Weights of a small transformer language model: 8 layers, a variant of Muon for these matrices.
Each number is 128 + 24 x the weight over its row's rms, rounded and kept within 0 to 255. Layers, rows and columns count from 0. The size above them is the row's rms in percent of the matrix's.

# layer 2 MLP down, 768x3072, rms 0.212, rows 366-414, columns 1856-1919
size [100 102 102 101  99 101  98  98  97 100  97  98 104  99  99 102  98 101 100 102 100  97 100  99 101  99 100  98 100  99 100 100 101 100 100 102 100 102 100 101  99  99 100  98 101 102 100 103 103]
[[109 149 156 135  94 144 103 140 180  86 149 151 119 119 125 151 131 124 108 133 132 136  90 131 185 135 110 106 120 113 195  95  54 124 100 121 118 136 151 135  87 116  96 155 158 137 137 108 103  88  61 123 121 133 157 151 163 125 151  95 114 106 136 114]
 [101  98  94 141 120  95 110 134 119 118 137 158 131  88 119 105 141 134 162 127 164 137 149 163 147 107 125 130 148 155  99 140 101 102 123 163 140 157 142 131  75 139 128 138 110 184 112 101 116 156 108 119  92 134 119 117 155 120 124 120 154 109 111 112]
 [146  96 120 156 131 140 134 128 135 162 154 130 145 131 114 156 158 105 103 138 117 102 110 152 165 144 191 129 124 132 128 117 144 133 109 117 117 112 127 128 139 107 155 133 158 119 160 174 170 133 137 170 125 145 102 146 185  94 120 109 136 102 197 111]
 [146 104 110 119 172 133 157 176 139 134 144 110 131 143 103 107 128 159 111  97 124 109 126 119 188 104 139 103 182 128 132 114 153 119 110 143 111 125 119 107 123 124  92 102 112 140 150 149 170 101 144 140 121  88 109 146 130  96 109 124  99 122 128 128]
 [118 121 127 136  95 148 145 153 109 126 115 111 147 145 126 153 137 125 101  94 136 125 103 138 144 133 155 100 170 120 107 140 132 136 138 117 109 105 116 130 145 155 167  92 153 130 108 130 121 131 125 149  79 149  98 126 112 133 170 133 157  98  79 113]
 [111 142 114 176 132 155  91 163 138 110 163 118 161  75 195 114 120 132 142 133 132 146 114 110 131 124  91 170  88 119 144 123 141 129 124 161 132 120 140  72 148 140 155 155 137 133  86 153 120 107 152  91 137 108 119 137 110 137 103 152 135 172 107 109]
 [157 135 124 116 130 139 145 105  86 145 137 137  85 152  87 112 106 133 136 135 129  99 145 152 120 120 158 126  73 129 104 100 115 123 171 147 130 143 130 135 126 116 137  87 132 121 114 145 143 120 130  98 130 102 126 125 138  79 110  75 106 141  82 184]
 [102 172 173  88 135  92 131 173 133  89 122 131 123  72 144 133 156  73 159 107 133 175 137 121 102 112 131 137 128 131 116 163 136 157 123 105  93  99 133 107 129 139 134  87 144 150 161 126 107 111 116 112 120 122 163 128 146 170 135 122  93 112 135 148]
 [ 95 143 124 143 126 136  97 128 131 135 127 133  89 197 139 123  82  83  98 143 142  94 136 123 117 127 151 104 122 117 179 143 101 102  91  96  99 125 146 165 144 144 106 175 101 129 117  91 112 113 166 141 106 123 172 121 163 141 119 110 136 101 130 112]
 [131  98 139 116 102 117  91 105  93  99 141  95 129 138 125 134 152 218 100 121 117 118 141 147 120 145 143 163 116 128 143 124  88 126 131 127 143 105 124 100 115 142 104 110 169 116 119 106 126 128 123 138 136 127 148 163  81 127 183  96 115 140 128  90]
 [122 108 167 128 158 134 146 106 121 129 143 152 103 115  99  93 143 139 134 136 136 124  99 122 123 104  86 137 100 125 104  88  85  81 140 131 115 117 135 127 119 129 153 110 155 133 121 140  97 109 101 149 163  90 117 145 131 136 161 136 146 129 126 140]
 [119 118 139 119 136 171 137  88 109 127 127 137 133 165 150  95 133 106 104 154 111 115  84  61 117 141 156 101 120 133  79 126 160 154 146 143 131 112 126 123 103 132 155 110 115  82 122  84 117 131 168 123 159  88 139  96 103 214 116 126 123 119 138 113]
 [111 159 102 164  96  98 152 116 104 107 123 153 143 139 119 136 116 122 128 113 103 121 148 103 161  96 109 128 126  66 148 143 104 110 112 164 153 135 152 114 114  95 119 107 112  89 125 113 137  83 119 136  81 114 125 125 111 125 121 127 104 146 130 116]
 [117 125 124 163 111 102 129 131 195 126 164 121 142 110  72 135 125 118 160 104 136  90 145 110 110 148 157 157 127 128 135 153  96 111 153 136 124 114 148 140 105 130 155  94 140 128 100 106 150 122 117 139 123 172 138 129 113 147  89 134 114 102 118 111]
 [125 141 134  99 111 121 155 103 183 142 106  86 100 108  89 154 116 138  90 123 124 142 165  98  94 139 104 147 152 143 124 105 122  91 138 141 136 106 139 128  61 137 130 120 126 142 106 105 140  95 133 136  95 184 132 140 167 135 160 142 154 165 132  95]
 [190 128  89 140 126 175 113 122 154 135 133 131 135 124 143  89 151 134 117 174 121 178 105 162 162 116 120 121  99 197  94  94 178 133 125 168 117  76 127 116 128 126 144 151 148  86 132 121 152 134 140 109 162 125 157 119 150  91 143 129 115 104 114  96]
 [131 184 109  84 158 108 103 123 141 122 139 108  76 132 151 123 117 133 172 165 133 171 105 104 133 119 126  92 111 155 125 165 114 134 113 136 153 121 155 142 161 103  93 148  95  51 156 116 170 158 147 134  84 134  89 139 145 110 140 122 132  81 141 155]
 [119  87 143 141  94 149 129 107 106 127 126 104 125 142  93 131 174 114  96 139 162 157 150 127 144 159 144 137 129 162 104 115 111  78 107  73 137 131 130 114 118  97 150  72  98 145 108 117 113 149  99 117 102 140 102 118 141 119 118 128 111 124 118 113]
 [ 91 119 124 129 173 170 159 125 112 145 147 142 157 146 132 147 101  97 163 115 134 138 104 141  67 108 145 114 158 107 101 143 109 155  88 146 131 109 113 132 104 127 167 110 103 110 131 110 119 103 114 132 100 138 125 148 144  99 109 134 119 126  98 178]
 [132 134  96  82 124 112 148 201 169 122 144 125 157 147 128 126 151 110 103 128 127  99 129 100 125 150 145 140 132 115 112 110 153 147 188 141 113 146 126 132 137 131 159 132 127 120 155 165 176 131 109 146 151 155 143 133 130 120 105 139 151 117 132 103]
 [150 151 138 106 132 147 122 156 140 135 126 164 140 140 137 121 143 113 154 143  73 147 158 112 110 127  95 158 130 109 105 129 131  97 101 145  93 136  97 143 159  95 144 120 139 120 112 116 137  81 114 161 200 111 135 145 129 126  73  90 135 142 168  94]
 [122 111 112 105 105 104 138 158 142 145 183 111 108 116 108 120 116 110 101  91 142 113 105 123 122 165 103 153 143 100 173 112  91 140 111 150 124 128 115 175 133 136  99 124 159 104  67 117 121 135 134 168 122 106 126  76 118 105  62 108 140 143 107 101]
 [141 137 169 149 125 164 116 110 110 137 121 117 105 116 132 147 120 149 136 163 128 116 169  97 151  88 125 118 150 109 139  94 142 129 136  57 136 106 132 144 152 108 129 119 168 120 157 137  94 150 137 133 160 161  78 127 140 142  82 144 116 126 145 151]
 [170  96  83  96 122 115 119  89 145 130 145 123 191 118 105 132 148  84 117 106 118 130 109 126 110 100 127 121 128  86 154 127 154 125 114 156 162 144 112 100 114 120 177 101 105 134 152 143 137 154 125 109 111 138  94 196 152 121 139 125 177 111 161  78]
 [116 160 138 164 106 104 127 133 155 195  86 141  74 118 114 120 108 188 104 111 116  89  71  89 140 169  87 145 109 150 131 159 121 110 101  97 118 100 126 160 119  59  94 145 102 133 111 112 108 101 153 140  97 106 118 114 100 124 136  98  95 138 114 109]
 [ 90 133 164 112 131 150  94 118  74 129 110  98 130 125 140 137 143 101 120  83 170 121 112 163 141 111 125 116 139 119 124 132 143 137 116  94 110 104 179 130 159 158 133 140 142 123 138 149 107 156 128 129 124 135 103 135 136 120 109 141 103 102 128 168]
 [101 128 155 136 159 115  97 108  90 117 159 110 118 119 140  89 111 123  86 102 155 119 132 142 110 141 149 139  96 147 150 160 139 152 194 125 148 131 103 138 108 141 137 133 123 137 138 105  93 109 141 103 172 144 125 125 158 166 153 128 155 138 164  70]
 [160 106 116 117 147 169  79 152 133 132 123 123 146 128 102 181 108 145 118 173 148  96 120 113 109  90 106 128 171 153 126  81 118 155 147 159 106  75 127 122 155 153 185 174  99 159 114 115  94 152 127 151 139 127  83 111 102  95  78 179 166  99 135 117]
 [110 107  77 104 147 114 130 147 131 124 102  97 177 123  75 116  97 130 136 119 134 114 137 147 179 166 135 133 111  84 145 150 142 117 105 118  82 119 110 143 151 151 109 148 115 110 153  73 121  86 123  96 170 171 147  92 123 147 164 112 121 119 111 163]
 [166  57  96 133 111 111 115 110 127 134 119  82 114 127 158 137 119 100 119 162  98 151 134 149 181 114 110 144 101 120 121 134 155 122  92 127 124  73 162 135 129 141 121 116 145 135 109 141 124 150 161 101 114 125 139 132 129 133 115 169 138 149 123 110]
 [121 122  98 118 132 117 105 156 143 116 125 145 119 111 109 134 116 106  93 160 108 146  78 128 115 132 153 146 145  79 161 124 155 125  85 131 144 105  88 145 158 149 117  78 112 149 143 117 121 122 124 131 112 144 115 116 145 179 102 149 157 125 153 118]
 [152 139 133 109 103 121 133 144 149 147 153 120 127 150 149 137 133  84 139 117 132 132 129  95 169 133 160 130  86 131 117 122 148 156 112 132 126  93 115 145 110  78 134 126  97 118 146 138 136 146 175 112 171 143 103 131 137 150 126 155 136 124 101 116]
 [138 119 108 153 114  99 169 123 119 140 133 154 132 164 135 166 136  99 124 125 152 142 199 156 170 131 112 125 113 171 113 129 148 104 158 120 134 126 143 159 111 175 127 130 170 138 189 126 117 150 157 114 121  97 147 144 125  61 110 127 140 114 118 145]
 [128 123 128  85 128 120 165 115 137 167 119 147 130 114  91 150 113 156 138 123 109  87 110  81 126  83 172 145 150 114 121 143 151 147 130  79 142 100 115 147 116 119 114 111 144  76 164 161 124 143 120 133 105  99 125 112 136 132 121 115 188  85 115 111]
 [141 109  63 162  97 138 121 144 111 128 119 126 144  77 129 136 131 126 125 116 126 107 146 125 158 118 104  78 126 154 144 138 161 143 131 153 112 130 103 128 129 143  88 155 112  97 110 135 116 130 159 105 169 120 118 158 132 146 184 155 111 147  98 129]
 [159 142 115 158 165 110 132 136 133 151 123 133 148 165 119 158 160 146 142 130 116 164 140 108 147 156 124 123 145 107 102 194 165 115 125  88 117 129 121 145 114 134 143 140 129  98 121 113 118  94 147 104 159 131 165  96 157 179 117 139 129 106 127  83]
 [ 71 111 157 132 106 114 113 123 130 128 146  87 151  99 142 105 117  99 100 167 164 140 125 107 140  87 104 132 140  90 130 107 139 162 135 180 127 162 117 101 135 118 149 130 153 119 133 104 112 115 140 164 177 109 116 136 123 109 115 103  80 132 144 111]
 [105 112 107 100 140 134  74 159 133 130 112 126 106 121 122 114 139 144 119 132 109 144 181 171 165 110 136 163 166 138 181 130 134 128 128 129 146 131 128 111 171 109 136 169  96 121 108 139 147 117 100  85 103  83 115 116 150 173 148 114  47 164 106 130]
 [149 103 147 123 116 106  67 124 106 139 126 146 137 103 126 112 126  96 106 187 143  85 152 141 147 180 144 164 111  91 140 147 194 132 105 123 128 124 103 128 129 141  84 121 118 162 179 134 125 133 106 111 124 127 119 153 104 168 106 147 139 132 134 111]
 [ 92 141 160 116 116 110  93 159 188 121 147 118 119 133 147 144  87 122 141 144 125 153 143  96 155 122 146 122 133  77  99 123 136 126  69 133 133 150 152 116  89 132 163 141 100 135  98 175  80 117  85 130 111 132 136 143 135 145 106 114 114 109 126  95]
 [129 148 159 117 161 159 113 157 116 115 114 130 101  91 169 140 101 130 149 159 150 127 133 120 132 129 151  99 111 130 137  95 125 111 120 131 114 144 131 113 137 152 125 136 119 175  99 168 149 124 160 100 124 119 136  82 148  99 115 149  77 179 106 108]
 [ 86 134 118 152 164  95  89 119 159 106 106 148 139 161  94 127 128  91 139 149 129 122 128 129 149 114 143 140 122 123 100 129 144 115 130 105 115 121 154 115 110 114 132 134 115 115 109 141 119 145  85 131 135 106 149 129 178 141 116 139 126  94 125 128]
 [144 142  94 140 109 107 123 144 119 118 175 102  50 114 118 145 127 173 141  89 151 141 108 137 113 145 154 133 176 141 155  84 127 101 111 115 159 103 100  95 112 108 131 142 149  95 152 119  98 115 194 173 146 146 131 136 176 117 123 102 116 162 161 101]
 [169 116 122 124 149 107 114 126 140 118  57 130  70 110 137 113 149 112  99 132 166 142 117 146 150 119 143  71 139 188 126 102  70 157 155 147 128 144 153 110 119 139 129  85 154  95 137 113 149  83 106 126 152 166 148  91 145 124 126 129 139  97 157  86]
 [154 120 108 121 135 117 105 124 101 125 150  85 116 139 113 113 190 140  80 143 122 158 135 150  80 122 144 135 153  75 170 201 145 141 117 133 130 101 153 104 124 135 104 152 162 212 118 134  98 131 132 100 113 103 122 120  91 147 103 157 157 113  95 163]
 [162 128 138 125 151 150 108 128  78 134 119 125 114 117 119 108 118 110 147 138 133 123  87 166 174 137 107  99 115 112 107 147 157 143 123 142 117  77 124 100 172 150 130 143 105 114 144 105 140 125 119 151 129 101 118 127 114 148 139 123 139 155 144  92]
 [105 132 115 144 139 123 118 117 145 115 168 105 110 119 124 177 149 136 119 152 157 142 133 120  97  87 116 113 159 106 169 160 120 106 115 110 140 130 124 176 119 113 106 138 112 134 115 133 149 138 140 175 149 122 130  98 102 136 139 139 123 109  78  78]
 [144 170  82 121 105  96 113 131 151 116  83 177  74 135 112 125 142 114 119 117 127  82 138 145 162 106 102 101 128 100 107  70  86  98 100  83 117 123 152 130 148 130 123 209 146 122 126 129  68 116  79 147 123 166 123 134  92 111 107 107 164 122 132 128]
 [128 132 105 138  89 119 116 156 103 162 110 106 119 133 122 161 112 117 144 145 120 130 122 106 128 143 150 141 158  93 122 142 127 122 140 137 104 124 146 160 161 177 114 146 126 133 128 120  95 121 158 107 121 169 121 136 143  86 165 105 127 139 118 116]]